Each number is 500 + 25 x the weight over its row's rms, rounded and kept within 0 to 999. Layers, rows and columns count from 0. Numbers have three digits each. The size before them is the row's rms in percent of the matrix's.

# o: layer 3 attention output (transposed), 256x128, rms 0.138, rows 57-63, columns 0-127
# v: layer 3 attention value, 256x128, rms 0.185, rows 58-63, columns 0-127
# q: layer 3 attention query, 256x128, rms 0.199, rows 64-109, columns 0-127
# k: layer 3 attention key, 256x128, rms 0.186, rows 64-109, columns 0-127
o57 102:480478481510539481499455489551505537544490512463540499466465501512508490500488507501472499559485497522503540484516482476448558533503499518494467493544478496524494439536517518523517480509540485507526529545501514522532533507516503521493522496485512514530499543492509493467506488509470502550498479482492460527494509501491509520473490513484491476488479461529482501468531461545515511471452
v58 110:481478490473449484414502520543419525506496487527496543467497475543459470494518489501523530507509499479507489514445548497472498516513507496491470508478497492509475454455482486508499464509482454533522515488482488479521494498512513518480466526458532469524537513506499534518548466485486508478493488468486531506527478520461467482491478519510483519516496514510487503500499477525476490497499
o58 130:527474457514474485512480488455529497548535539482518508462489481510489503504490535442504533501465562515477536491482490482504544510537538482440517470469507502498513479506466512485530497497531502480517497495493482427477524506475486495453502481514503507535519511508474494471484550490472502495498507482479501527436502503489510513512514488507445464477478523537502513471490490505461523488507
v59 085:495500527508448527497507445533502497465482451499466473505485524484524540481507470494516536541493478516494486510515482487534500537487520524477498483484494537491500508493531517486471437477470533474528508510485506512476496521509454492468537462500484464486518498512526466497478517520480509533482452497559509510500512494521523457507505486564508545484482478460448470484520523528481485490476
o59 075:500520492479500481499493510468479457542504505502514507518490507448483488513491523476527492478499454475529471554509491495521435513503486462461548495514524536455520487485490476503466469507484520506495454511448463521500481513522491478510523462496473514479511481517494506506498547505476497512486483479510497512477542489474517558505513558543492510480487513544509496479498571491519535528533
v60 103:483518526475528491507499486513529485555499500472511471498504450497519463470528551541489460490502489503520477491538471490506539493501502537510487474511483480492477498528521516453476530519496470555499507492488478504490522472504455508526466499503538496517499520468453495488513502479517457502527516453511515472513495510493458557492506528439501463525517491489501492568479509480471500518551
o60 084:524486492525549515505508469495510550465488490468481490462509475513504514469475482519460482515498554547454520487448501488473563514484511532512457492545490499527500494535494499516511518510497521490499557469546521523520516487493541486501445537479522494541503512497518504481507464512518496497563526524494483486486499490515516447489502470473525491534513460496497494505493465523480498473483
v61 114:547536515516504557558485443532517512527547493482467529545507531514533526468523498482496516543492522519494533515539493494472486490491499506476523469478506477479503474472502539469520479480515557475489495501515521523514518506474512508503509506548480477510522477481497493509493505545499517547493527481517473471481482484525522519493516494464478489492524528541444490464528512509488461536528
o61 118:498508486499551510492507517527506520445464504502458495480512484501528528484482422498504461502521508530474504531488493505491501458477499508512507484519469520533522506504503507514481476480464517491528532464490507571554501504496524478482470534472508512501501496492494503482522459529479530474540517499510445460450529524486510503526491549499509501550508460482543501470488516471485468471515
v62 090:507507470464479489465463496497484490503516457532546499498509489487489496464498464489503519468512501484504500487467499516445522542469475503537529488470516490506480482517461493540520495485484463549514462518496480478474501459527509499473499532508492516500486539514547518503515522561486535497533480492517513561501484478527536491536432495482507528501510453519493459503504513539516513546514
o62 095:490466487484497492538466494504479467572526530492515534497470525487493483491492540485496500525493491461506528498528465476457495500491498457473502495493482522458515479504498485544473477534541494498473466534483484487530497525527477510492545490478497503506486526481513509461498500501451520530500485491501520550480529503439541477503514536511498456482512506529459492476509535531571528504506
v63 092:477476516511490504455526514429489530501522485496518503504474517514498477498517509498529490468505465483510455479504476570544463512509484476467562497504492520495518475523519479508527475542516508504484534523493513455516505495482477532531478522512489490498477489499501509516470519415501521469486484479525474459487525518523501498505570473512465498535487506539508523524510502469525494504462
o63 105:463492487523470484465552535529527479482471441489504494535539512497523478513522494532532516470532539473524463478492514516537484526527532543528483504454476498462485520478480474519481485502493481511505493499508544499489518491483508506533478479562517488477516524526501466543497489501551498521465499531475561512510451511488497490507505491473496504501482555496491503540486480486533494469515
q64 114:490505470498452497509511499501506446505545511505513450510461509502480492521492457512535495535532509503478507520502438539488519501502469534464542496514517527473477533507516519454462514498502518532494482478477501548513510453540525501538518540497514486491476483499505524481461493539511493489556472524501535534476486470470468508506490477521532463508546464475486495516516499489531507537513
k64 113:510528497573506535473497449478469501529487493491474509471464510501488511479524496501484498511508508461443430532475505541521476465495487497491510484493536504472523546511498509500526507480527494518504500534487488472461476501496452527481521489484491508506523486491501500496479485527515503532429538501493494509459496492509538561522510506470464481513463557510500512512501478470510509465460
q65 090:517481460496509523549499482526495536470449490492488527448547529489517546469468493500503494445503487509560516507482510500533537474492479522495509544457452476506485517480539495537490511528468486543493529490480533490501516512493542512452503520492486475487494520497470478456512513513517537524481512506509438498563498509515500533501492486490504491499467506472523521497508532515494491471523
k65 107:509517489486537470544498554507527488467475493496501477501526526509489450505459487533489502485501494508515528443547481443508534503494481493498503453506528515517539491442458461482490525499520524489491529501525537497548509504506522504509490531520530493498493477512484517559491489505466498448536464518520511477496515527469504495475508468547529501506570482500517504475481512508510499472515
q66 099:475491482525496538503466521509478503505532517534531518492538519508495453520523497499526490526539492516514480514546506503517502498515495518477496471483540475544487482522528503512529537489507523472493554511517494488504495432535460485511472495498479513510469553525504546469517497468466479543503476485495512481527540501537533524536535514499511489442499497471573506498541497509476483501489
k66 103:533477528457502533492519522510518472508482512458493470502529506531522444506510491516545509472504490506495520475523441535520513503449498523519515508501493551544545504493473466484517512481485477501464472529505537462498473559528506524540488517476508532523507478523508512520550481498478492505510510519515477482500476498512513490501496493558470534491572533513537513484480503526518488522493
q67 106:466510544522501532488495499465492490512524504497472506523473499492488467493489530525479530545494519504500480488504520491469479539506484530484522476519508506515525539459548465467506531456517535480510516482493491522509443500491498486487480510537529525493515514547510512485505471499514505515526484501519561479432503464537495509455523527452539522523528491486489483473516467481474459527556
k67 110:523549488522523484498535500520496510503529495472498501531513503497515585502502505471535481512500505520491515522460481461522493494488500459522514495535488553483513497515469518520507517508520506506490463478488558540476501536462520498465530506531445529520515475492497514506513517517509472488446470506480535477526474494530535538491523517466477495476451534471524466518479485475539503489467
q68 103:486527480515498520528555505504474493474483517502487485466513521456514459512462519521508510526490453511527526504536505468516505577526514512493498561534504495557496488523504490488502486495487494501496531484484493523509542485531489521478485505535492499466505528477497517520488469464488465525501532489504484429492443486522510508477512527461510498465498485493571505478490527538464494513503
k68 104:462513530448487512499479512458551512482509492474507479536495498483527506501468490498493466529506533554524470504503526470472527452532478447495484487462508466525478471519469464543522511484499492482494488512497492489485554487489498488504445446500525462492468492463516500541502480541544461470518521492500536510514526511483491487524508517523474543495507472485505510513514509536460514487478
q69 099:505488527440515463515462535497541469465514474488489514513512503514459504487454540496492479476542510533480539477523500503529497472479471498505521463493545519493483522477509485469498521488528441481453454497462466529496506460505476529547499480508515487501507516500493463513489517489473513449504510503529521501485547509467502533512530530455485495517498537510496527505497562490476481522504
k69 105:493513453524517474523502534489477468501538501449533520510489476503541507507507487532480483484495505450523495527507514468500504509497489493491515509527494511463522534518526518538473463504521496540485470475501487470458506479498510522499453521501483466448549543553515512492511550468475492514468484484517479493537509463489518494490489498458493470452464557491470499467474470475502531487476
q70 105:492529512519510485518503511475481543494489512478505471495532498525482505497520488509522512487498477502542490503499454515528474532522533530470482539484483482505470517545487496494500488493459525458522486493509542488498549507568511463482508493525465498504575488526515533483516495489485489548460501465496487470511443473543521499501494493467476537466487451502555498501529471466492485497531
k70 098:530500532456518521512479418466529491516449535528481512526498489505487507525502513497466484507502491508524528477525510488478478491490529507514505481534469478502460507501490523508519521499479519497505482514471461499510491510484494502526471439522545508551484472437526510530494459530496507503538547531490487480529497469484460511489531500504498544525524492445508519520506511517471454466500
q71 092:526488542466463532434498479496479489527525480493465481504436473521514537519509499488504545518513513525486460493486500512499519494490454485518496478458519490488529496483504522532488518476524554538515490533468497529513479540441531482490547502497534498505491512474496533498538442510471484511513496469489494550458520473492475498483521453523515522524491501507469485506478475484477496503491
k71 068:487534512516555507456539547510483500536517488512466553523533498513514488470502493458477538505502471493493503493511465513470481500523567437523469506508536488515485517517490464489485518499449506496524495463504519521468483500500496456489534568483480523501484485502481522512523483529485519501520455470514534504469527507499491518496497460542540506483512487544520510502510489506539534484503
q72 106:541545490472480496485505493473521491464512468488531549481504488456532526521500497463543485476469522533550524470485518503458502507493515524480480459540538513476491481490490436486483510505474503483553505466522475485504519494506473520491510481489450456491537509517518486498463495475500500496543522486495502507500521486522538471517540504492532518497509505548546495549483473483494533475472
k72 114:517469483507484494473487432490475462470523523475525504505494446494445506529497543503533534504488473512529532509492478555445495461533498513497467507495473485499485478521506497476493545526504505518483492498497491513477489483561530467509521511470500477523522491521479534502513504514464482460505554491482546523485508465523534477491507512524517514488514480559478502498484522519457533528502
q73 105:512500494518529508518503502482523497506455492535478509443520522471547467498512520484477494523472464485491469533492515518506527495505536468522461482528503524525518479499497542505551534522494509533541494508531458552484491480512470481510516444505485502493474505559537527530523495520510518547537511509508530528477539452467511465523512492520509505489460469509485498497533488536513495458502
k73 115:502542492530528516524515531480510511490493517498526482481507500486561484523477521520514501497489482497486545502552475472516450502487541514493543507498492516508508492477509470509477486520490518454511481497496516532531491517441488505501543474512541510527493504474514508538462470497524500478506491535480482509550478516486493482500538549492513520510427507442530543501511532550502480522546
q74 099:489536482533541477554531474505512501501442459521504525493525510464490488474524492547523455497479500452543521531516515498459505491515544522508492507498516517513472494532483500492504460519467521484501496469543486512483504480562429526538489489500473486510499497537519504524493539473501528466494515496505499471536473449488501481508512497476475495507469506539530489507548513502523482490516
k74 093:503534513505513516531466509510549486472460513474537450485487515499502494528507510518531459480524522539509539531538474502576495496473479550520535497506463515537493502484506488535481473536504498486491496530491499484553469467481530516517482437507513504501499516449485493496468502517489497465528550493486495495524442524495462517527533516514473522500528488478511483486493489502481473485520
q75 102:525504502517501511484504495488502548496433488497439495496475482493496544495506513485474534469485485521508460492490513546503547468512495463499491543486508522482499491528475524499515519505462554513518452534514531491509490494467497478504537519512517466534510501547517492532483474460480487510486527480485484510498487439550507485501516455529518486515491517545510492533484454496439482486477
k75 107:496494476532510514459524508473463455485488511458477494504475467522517502494502494481462518453498484519523528464483524525498537483522528484508505475485440512499519514482499480493442520521516554475501472509490506511456476485523523470455515534494485489500496495473543503526447507515467468460534508514511503554504510510492529459482531460517571521520487508512463485512494504484483509534485
q76 093:515464536499499484518483548561510443505497495522497463488473506505501504467485510524520486500499494492502539540513532495506528441490485489496512462545506498538504478491519532444527502507532515502474523498472545557503508487492524519516504497499529498508467518492478533504506502546487494532480471492473525483518559513471496464466455467569493469500472510470503497477505499490471539505487
k76 094:483540491502502492514482553551499521524513484496489483476523507502519490522460471535549472496507495458498473471523505433472491507471492516487525485550511548482545473469472503528502453507468480503505472473479528499499501494455487529497499483511504500481530518560501484478506513479516542552467487516536485473513507489499514479503488487493476510497463537473561512513473456510519517489533
q77 123:461503466516459498494488517503451478509526527474527498485493518543508508488518504503459506491530470509465502495512481550496538470521474470518493548454502497484530505479463519539533494494508479511525485535493463483477472494513502497501535501512536515507488538449508541486538473536513539508511497499476507545485534476509478517532470492508504521455481446489441521495502495535503462540531
k77 105:509521514493517500485511546472484535498560513499504501528503540515574491500430483512486490507469509502512463495523538491508470495511517452547514524502523501524483516486505527552489478536500510448535493486539511540511523506503482523503515475522507509480469480495465496538457503457458522511503522499502487550507534495520522495504465506535508517504453487458540489500540504503491493465503
q78 083:491477569495509466501490497492504489495466503504485542459541482487485532486477503513500477515499500505516513508502515465491523505500460464480502448513547543515500436480495536519524540480457488473460469500493440529473506480506450515473470455499501501533500494548486495523524491529479563487491513496519513473511505480498534504524511463519470497508471513539509520500488483485520469506546
k78 089:510544527521504521462456547512509492508533520476455516489506536482532477523528529455528485493512480507510497524478494513508476540487543465469551503567513562513511497497516466474487526494493483503493474491481472515489462509464527523505504514487489515485533462512501493507480540525486491488501512475521486487538438511535514512522551503524478558525521499502513499511479483501543517484475
q79 096:541513423506520480476489548522485480490526511485540455542504532503531482504492472499504511495505483508471525485470473498511516523475518523518514571522457475504477522527517492512507469502512487498505518463505558501524547526532473532474513527493478522515508524481525470495512473526556480511502510509489491483504499499486513533524503515493506506453463443466534492472520514508449498511526
k79 078:516486497485491517522482441513477536472533499504554481527463477503519514525475412542519475514465474531464486469513525495463482473507519533521481487498475517520502463522474539529470499488516483502515501472535534517508540514520481509499523493504505505506480491494516507466515467476471529519496528502513506481505513462478501487477489509499538490430473474479532479497524535514469506493556
q80 087:476498490535501507482471480498476518465533517523515536515573501530487464538516529475530461483494540499513456517538504478528473510504535521501504496446507509501503503525479455451471495534503478471538491480509517438466515444497489447524452510539473517463524485513506455509521508526503518492524496485494485459523515546507490505518518494463498517520522491494498503488502516500487499473485
k80 086:503489487474482502543468443475502456494477553525531490472529473504481513470490470544496487487486531489507486532502499510451515481559507525530464514463511481499477503502513510494494463536525524505512490495489509501494492542483510497505468538526541492523463542478502481500513467483492485526455546501472525531508541506515459519545508538498527513529522548492494485469516528486469473533480
q81 124:511552554526512485522539516507492506486506460490531505473575495452510507483524506506548479533494499500511523524511494498505477528463506484491489525455516472516518513519490483494471456486528487477528498474536491545512529454497469515548480480478469523510506458500533455504515517517512505499509496480502493508565535493498520487529540481530504481520446480501555475488506523483487480512498
k81 107:504467476519505545506475474487528490472494519524500506485481496492514521515515460511491491510549508480524512519458550480466513472496540495506510530518476508511510519490521455450544506519508451513515526492456452505499478511472521507518503497510543488473508462499464479552469515499512455501489522518487542454530493488475477455470573529478495556492511508503542497490484513499490492513525
q82 118:494501510474529496489474501534496467515474484465520476494505517473513519529539502546437483451516456494535493457473473513527505499476500507464493519454505488470460441478467531508487509511496503477504456510511491515509520481488520490495554478471488490506526525515536508468493480508459507535446482509509515505538468469467528527491530465494492513537459512484445504488496468490516528485508
k82 120:480563457511503523504489535480483497529512491527504518524480513479507501501497523507500491525524493485521496505467504524457478494541498536496496482556552455467464513499539550528485522515494502480506459515510465480512466458494471486480470501484510466449463498500487492503482516471476536506511471472501509483431544504500530514476517488567500507492499525517514517530515503506461528487540
q83 082:474483522478537497487477528496529502522520529491443503510542464461522519500480524506517472487512552486502513502461486524532453501515483513457487475515518504458534456499503511506481565481502518508528485486495467505505491435470494476496508435499496493529545460556511499504519492526481491483539502501451522490477462480517492512473535503471488500520497457493462484477505478482510500527507
k83 096:520531495518530507495466485498509515545467507522455548530493529460483520510524499511440479507453472505553522521494541492469440529511515500504488507542563522465491504495530531504503536482455503520468441484509452505506475492479510514499499490516516496505520523545455493514500539484521500521466504496475504504503486517504500515511501541536493517510487523495494522502474458496557506476497
q84 092:463505528440476512518469492490497530552454480497466513511454518540466474492521492480465522506500495471525490488478511513502493534478493482510450484498501500518475516459529488545528515508483500501462481473480463543546490528515543459486540491488491531500486506463505523501512491470512486534441497468526520535437521493509464517498509510517526513493473498499463521501519518466538485508510
k84 065:494504548502515521473519483485498505482492465509523533506498521515509462522485548453489531477552486481498506473498478526519514477483504475465537509470455438514478527486519464509532496526506496521525543531488502494469551513527497473521535461516479500487514522469490586493497539528510531462522500468491508492524497503482533468485513469499482465510483452533506516519485482505489500495468
q85 103:494483476504512502427471507481481531499467526494511481501516512505471493523500531491463519460478496508529461495528526463502542478491488503501490505534478526482473462473531492500519536515464496476490443502497537451520520499471523451485492490488475467480494499529466427474481485484493451507472487502502508446457480497496513496519544495474522533524479501473458491520503504474491504451496
k85 127:525520476524491524526542515508484498517503507465508505531518476506474520481518514488506468491503476504495450506496464528541515490546511485478458477487517478484461493514481548546470509470487516462499436495488484491431502496485505497451497517515486505503524514475494504453523490499469519499514474469532483527473512509520538461506550532522564467480486506532478500526498498541459501533509
q86 102:497495514496477526533481526504457508464489519502533483473515490499475496516484514489446495482459458496476487485503488499501512469516521512510502480494534516505508480489481454520497516505537501463506493482476469475465483481500512442512500482485506555521445546516532447516548466520537542553484474512485512506519524531486492500549483510512558499500513518518481533453534505483498513485550
k86 106:460496491474535514524493503502455518458497488476489450491469508514501465516475486488517535459510515514487446499508530548483544474484565485492502487480498517526563483470463502496520504534517558506558525507535524543510503519500494503516494525461524549526475509512510509537482496517482474478467453488459503526517501471465537488469518493498518497513501502510513508476531508499510519525498
q87 114:477489521476491493508497490486514517498458497474475490491474511515523470515509526519473509500464500479489473492491479548481484488512489496551535490499513499475466469461489489512505478482506519478498453484492509491510498501511527424503532445489541475476506451514533457493497502495502508522421505507534528447510465442470481505498517480513530488487483498520453540456515465483508478542513
k87 118:482509508486534506531473498484491513467477459495508501543461525533496490512518551523481494508500450520520488467495494500477492528544453506467491462498469473529474510501529490517438505490470537503502520510561461492521527497504527497499519486517523512508455508459467486507488505476469509456452489435511492490489545504480526489510527471485566482508491506513546507512511467515499486480493
q88 109:522492509494464496552512493496501482522490484482450471513481481482532481455477519494512525499523519521489497500456444542517499505479463487496543538497510520468516561473495540535495512490521532514516531519490523537555507501528501527489545497490498524509528510458541553499496477477533470508504528494532487516488492526528499481470492486527439472506485476506505534489451511524484481530488
k88 112:534508486502508504475494523522492459497509518496495522500535514477523514459491473508461468519476496498495471477455533439453506528515451492532521517504451489489488499479540466539493530493494499498469531508531500506494542478530515495508531500515469476504483522565515480484488514462528497493507470512484485459504489490479466507524468538496553531488471528437482508524471483503499526512447
q89 102:475471483487498512504459477475476536530498516516498477472520461444466493481523489494497489484465459460516481515513482495455536468501501496493518471492522517514482427456485450523502529512445510489498465488477441453489498484503507474478495467475503520521493519560462481512466465485483479487490481462492498485520496466494529517539505488522518515498480509547468496463511510475507505497519
k89 104:497511502554522525537537489475500485507460495481494446507503530506469479501499537452524479488510489504512510522502457503519507538510534488501487497488500500506465492490525522520486503508521519498472467491515503523478472511509496511478495482476480525496523475485441528504461527520439475478512451500502467530492475552493546472510535527537526481543518506557465434510475513501497548515495
q90 116:456509526523512451488496464492462539502484499510534514510540504507470474540478469526497513529468475460563516489523517505449500489520504481477519474529487490545490443480538482467538467497496508499471491491470494518490548546491449471482491472483500499495510490537486495524499508543517519454508550476497464456490455478478500519503505495470502536497505504532479507513506507488505503517524
k90 097:493472526500498541494472499488533537493485501495527499505480502511487467536468525477562499542480459489514514491538470543526501507506516502490490515546534523494478490486518537503432488494530465524541502549509492503489474461487477526535518498531488522478489502454477508465511493528441526516536525438497496462488479494539536493517540502507486462512542475510513473518506501495503514507495
q91 100:555531527525533501485532495485516477475547495491511502497497510495512495524465491526542510559535491481471512484465491490511500506507472489503496516471487518512499556509513487487509515472548549539519569486502490557486508515517478551518495520510495501495504491454535509499505551541549498495529520494541512502490505506493495495516472498474444481488514487495503499480498431466456502516477
k91 108:504504498529498472467476473521496511499515512509501529471480508495523540487512472519517506515482514522497519523503535481476472516459487499498515525543467531496591509480527476453496488486486480514501553474464495464543524503487502541487504524497453506505462469510537465516511482462532464527487498534521544434509466527493472525496493521460502507476483519451511515480495494515535490506512
q92 093:470513474479510490506458467507469508518469514527497473473511491482481473513528484477512500485447498532549532494532490505466522474494483459453515464557562495505511429475485501541490525480485485507475485497468474506502509501472522464500486477490485490470494492552495531513492440523435507510514508478468465472492463490495560499513497525486514513514521497517485486508507519507522520511520
k92 091:505550522481528527532485491506498482535504506488484494525517509478501487439492508482517490537496460531514480512467479524531503513502516469505500527485531484471450457514528513545489530512491528476486434501521489493483494477501506508498498518480489479542474509534422553492497520520476480511510462494498495535473497506501501478534510531534505483563559516514472493536531494531510530488519
q93 115:470500490513510492555477504541501453513481508464550463480477513488492482536530521488532480521460537488518526507523470498509499469486447464514543464516511467487524449472495510529504424498517521512502490507536497487512502505491525463531508472460533495475485482507471521503488497501445520506505509476489538499495494446502512506493513521523488472528477494470503509496486539467506465547534
k93 112:469512499464519479525470507514496502529517468466478519508489522517453521502508450482504461536549458492530494503501511484494525490516481493484509508519498454491508486520497453503505473520464469479479480467523477464552511465506551494511497514529503481455474472499451498520466568531494533481503510490493499462489501484480480490546521519464518494533505489510548508510531453519507485479547
q94 102:547500517520508492520516444493509503515490544539448469451456450483516495491507506491500518506505472538530513491518514494504543495493485458468470503515559498522508455481498523491527487478438508525487555499467503526486510487525521538479522509510507518532497502542496511471470452475462489523481508492512485523491502464541517505477473510508490499449479515544511542523482476501485514494486
k94 096:507533560489498491457500521525494484551516523491503532513520510528490515467500531494495473486483478506510495481501479469488489525516547460525521525503457498497506460529532501469500507501498499467485491468490520504482496443470492520448480548497486534532480475488483546532490531507501477472523453561532495495528459490487526492487516487497478469538491495465483514546479515543455496479473
q95 094:504478495512490487543481477481465462463479553475484522471485468471458494486482506501506502466454461526541537483515512484486539473495440461439513450506558512502516426470494516514517523475459516483464495480472491512495505477499526486477474480512540512481499517518496534498530477489468519514489508491487470501498513517503512546510479513483486507498480507510500530477477490462493486532528
k95 109:506523506509492530506485533520498453514539517486469494500496490500506522506520467490508503507461503522528491485460488553514501519522508501512508534469489524503489489498498525503475508524531510494500470484510527494483480456496538530484520557493468524483469485521447546502473562532496468490471475517504482552489487515486529495553501523485540510560531491491475475547495495531480554479445
q96 108:503518518451485530526512515466468486461444534507487515482539480488553549536469477471480467485473456493537515514493489505529529525499503496499499472501484507479512453522512497510518444531469498538479498496523487502490507476528505528484468507525472520503535466537504516470535480515524475507547501476471490487560510485487485483471533489517519489452482484510495507516529514552489502463488
k96 102:502429511530575430454478519517473525502509489471519483529500506500503481495520477500518494498532465521508545474517510485468514548499493473467539493538523495523509501492493477472512480522503498523530514502517497511497444519490487466521535485487495469529482523554497443465520476505489514527523486466498541482469521524504506485471499524512514534494487504497534505492466489452470515494505
q97 110:500517500496517451476483506473510518496522464492539512499506519454510525481504531499532513458512498513526517503492540487481478507496468480566495507505524501471461522463516483501495489480528451485523456508465496522444518510500519497513503472501455502537502496505506442523515552473464576512456502512472519515482518538493516502489474497465474517524523506484491513462520495495436483480485
k97 099:466514474510444541548526495506542514467483472503504528474477472516474505530516549492463488509515492484451482497479530474511521465513491542476494519455535506450499536488485515553498516489503443486466486536494535497546490493472477499485464473501530505485502466442505502530450521473519487501503490547528481527508495511499528478521477512495463487492486465490496509523499487512534513503497
q98 120:513500512496450476503542454486525520496492514504463510481506496515515538482477543520524488514458515487520483567511511502526527503485495462499512516502488480483480467492526513444510489517503498473561517520483488491501522469505489484471510488516472487522511534480472495473503461421472512551455524497505515509507456450504530458467481500509469478534487495498554512534501477516473507518496
k98 101:507492507516452488551536473441529501524506513508468491522520496494474452498482517510506490507519538499460519485516537455492486462463486515524499519462512495527486529488487521489500531496492487497472437536451535504490505471460508487510479454506529503485502479483539546504490507516545473478524477539481516497503513479477480517506492531537438516517521530484443475510490495511481510500465
q99 107:462533498515506482520516477523495537490449516463502438484533513502520473539487518486532496489454502543513485543493458506533524495527500486511461540489500529520497481496489493474460490479504545512505516501485517503502480453560459505511502498495473481481527514490523539504488532508531485521540522483479529502552490500468510459462486489528513480535488495495524500519498506526479541457445
k99 109:518524507471489506485499518515518515497473503513476502520497523490462456487496516517441479476482480510490521455562506481511522477515528474450489513497549491521515494444464436468488526490488509495510505491541522494537519501470546509469532518488515533536491522462498483507480464519485476477469481475535514473482512557474506481515510552499534534527482481507483514491502538507508494463468
q100 107:514493499543515475524498479480570543479489514464512454506485468504470504495484552467543494500499499487543540500450485444488506497489501476484511464515501518495509506472513455483465488506524483447517483500497499520480543538446495483493524472526527477519514494527498499526515516486519531445487507508509510517456490545465521514496467511467498518538523509493506556497492525458494487494500
k100 094:502467476490469545497456459514520516482493544454522509491465496528467542517536466485458508515488501489521467476489544527540513538512496509521523501500470529503492533488462519534539532481522499528486523490497514521464532467514483516524487481495488505480508516534518491509518523524513500509451510528467488501493445482492465510515479492423518521492511463487450496544487510485464496479490
q101 102:496487562453497503470523476466458536526527518528489525465450514524459559505531498495495493510515536502462470511532507505524521494451495529529475474485510498499492511494465494481514476478468505501532489460501481479491543540491496500481507544500495488509499476501495525448504466504466481492473495473530487459453465529502511477513502507515492438526556505525528505522505510501511483482533
k101 092:481525517530532473488523533471485505485518474499518520530516496492530503492487551477525475548512532522512446525459481500531515496503539472499519532524532533515496514527523463516482518521513476476507499501527497509485486509504514482507483543555453496482504513452471534496506511531455480476545505490504497475506477483520540519520503483560463477533484540494517494487452484444488509506467
q102 099:509477516523501455523501502539539499518522445494507486499468481510490476513446497540465492456482475526463569494504442492468528478459485472486522578501491520466511488503470442494498495515519511478471506532520524498510481540504543530510494486494495526521477515480495491529498509485516520512463483512532471537522493518490514521499489501523485470528474489539517531488482495496480543526493
k102 108:504515462524472519488465483484493483505506466519527489474479513519532485503487451512492514505517504465515493487485518517473523524519491510508527449515503541482499539474510498507515520520553497573510532511526526505507484484559544497514505474473476522467499527547532522507463532468492516525480492453509465466484520485491500524475515513471525531494458502499452486497506475434520543505477
q103 088:500509462513502493497511528491481509534472472481479497531532496456496509493528464489529477555505494486534508523502537526515483508530554558528511535501448456482491516522549513509493479527494534501520535491503548498540471492527463472503536523537450517483529496490534503499523499488531469487526482483525488489520483485524501526492509489459533550494485481522477469511523484544516481469480
k103 096:504513517466466505496488473485488473469446534516473511513495517516483530552512468526445511496490480522501551457518543490503501482503486543499513517428473507532458509470476474468490500485492529487489493522505486484508516493452494485516514502491526504506497499467518522527470483500515489469571517491492506534486510523472505475515510535531516514487521448506478484532500557539469534480530
q104 115:465539501521517526524525470481503477499499490503508524474542478505504535525519484451502484514467487492472456515503544515495530476491504457530456483476531505448471488529435516496498479478483517455502495524488477480473499532490457456565506485496520472501492485487495524504533506476491523492496490512458517523542485478497517491543477473494531534500488563558500497497516478507497491486475
k104 100:471499506525526469529524526497521430492460523482497472536484479507536484458489522489475531439498484496542554504491482526526496522491466470465510546506493519512511470469543460467471497513505517508499496499495503485543494484490552524473541514506493499536484467522495522517495461500485452467518505483513488540525467499539523468519494503516473532512523502486487464504459509521516468505522
q105 118:463491500518545510489527525471494534508472546466482508475511497500509486456520507536525470448520543460526450503477479522552494506518499488540465519471464530497485494519485530473532497540497492496484483483502506424500472451538504504504498467484520494504502491537525505479500520501491483494489507530476499499490504438531494496483551493476441505518494507501489513485455490505549518499493
k105 128:502521526518525538498504521494499500500455509509536542496514525480500467522522561511482483503485506513513503536552506496500474477496533510510494533499498451480485503523514482514463486515508523492488448504476477510523479513458521522496487446515570455485499520468482488516521505482486505451482523530498508512506512559479484520529530495484502502578468485485536545496523485504463496469468
q106 108:521470522496538454509511493480517534465468542493486448478538508492497496493453504469492490456514499522491506491497475475538504500506550460488498469509520518477475484516483493445481534506480503470514508506536496480488538422512496512503501498472503487511461479502484488470532497506468475503454475498491514469482526504484544471546489514511454480531503547478536531529468491498477508533530
k106 089:499515484529502541503466528503519490520499530476555519520537509491498471491498542510499483540514512502516460542486508478510527497525519493485512498550470494488523505509515501478478520546523493502446459503503454494477466481451502525494483516489489469508470499490510462468508538498492434503514500517459491474537501499506466484504530535517539550542522579478500491530478505513472486496515
q107 081:493477470496506492501566538503513512479439506515524514493517501474529519509524497494517505463494514494485514504506483549482494523503544537521501512561474496484466518522511483470501487552470505498493557501529571478537501453503466537501477500483439479483510494505521498497473497493498472478493507522486481473499457522501525492523528546517482461529531521482520499530519545521495529482475
k107 073:520455511516462482535477493509496504468477500493556464480509479470459504508462518528523486537492521553495493502487507509493511481505455585459484483479462516505490424514498519498503535518537510476465506546507477514525514489500488500465491472482509488549484532479507527475513484504518480480530540536485519506485502494495471483499480474503513506489549505512491518520524530502456477466479
q108 085:492496573499520509489469480487458531534505503528434552497487509520489485535525529496485500540472516483530447523544531474484491495495493497499476446481535527529498444473498492458512495529478530492485461486481444507462497517488513465485473476520549512504518466539471490483503497500487504504484527500519537478481509478514486482489515461505499515492489513516465494505504473485507478455475
k108 065:490494509478536530434512530471493500516495502507454543497523521472468514479528568456539509499503473473522507542487471489502517503514544442467487498529501497494464499509486469468469505475499491481524514497465505517461522526452503510542497527505522531492512495484469503529499486513476522510521469487495480501538482505522527518485536492500464480558467502475493522525445478497534500521473
q109 091:472522514510496493498509512513472519525521486509506479513488483531485477461520486532506494522527522449518487509481486528532440517507535547526497522431412511499490561519527507450474468500531488508493501537505518507521495518476527478519471476498515511513503465479519480504518526519524488491464453536525505499499466578484468502500466506478517478526512495478478499507527494506508503507520
k109 106:493498458450490524489528507513508521543480519526482476495543534494515492492513485510514500497519501476460450547512529483515508504465489509525519506536547470515521535522489483527558482482478523510477545524527489500492488539480465525510425457518493485509491506515508446487538455514526511540500447511488483458506476519513483486483498511511473491472493541502533480497491495490498460505526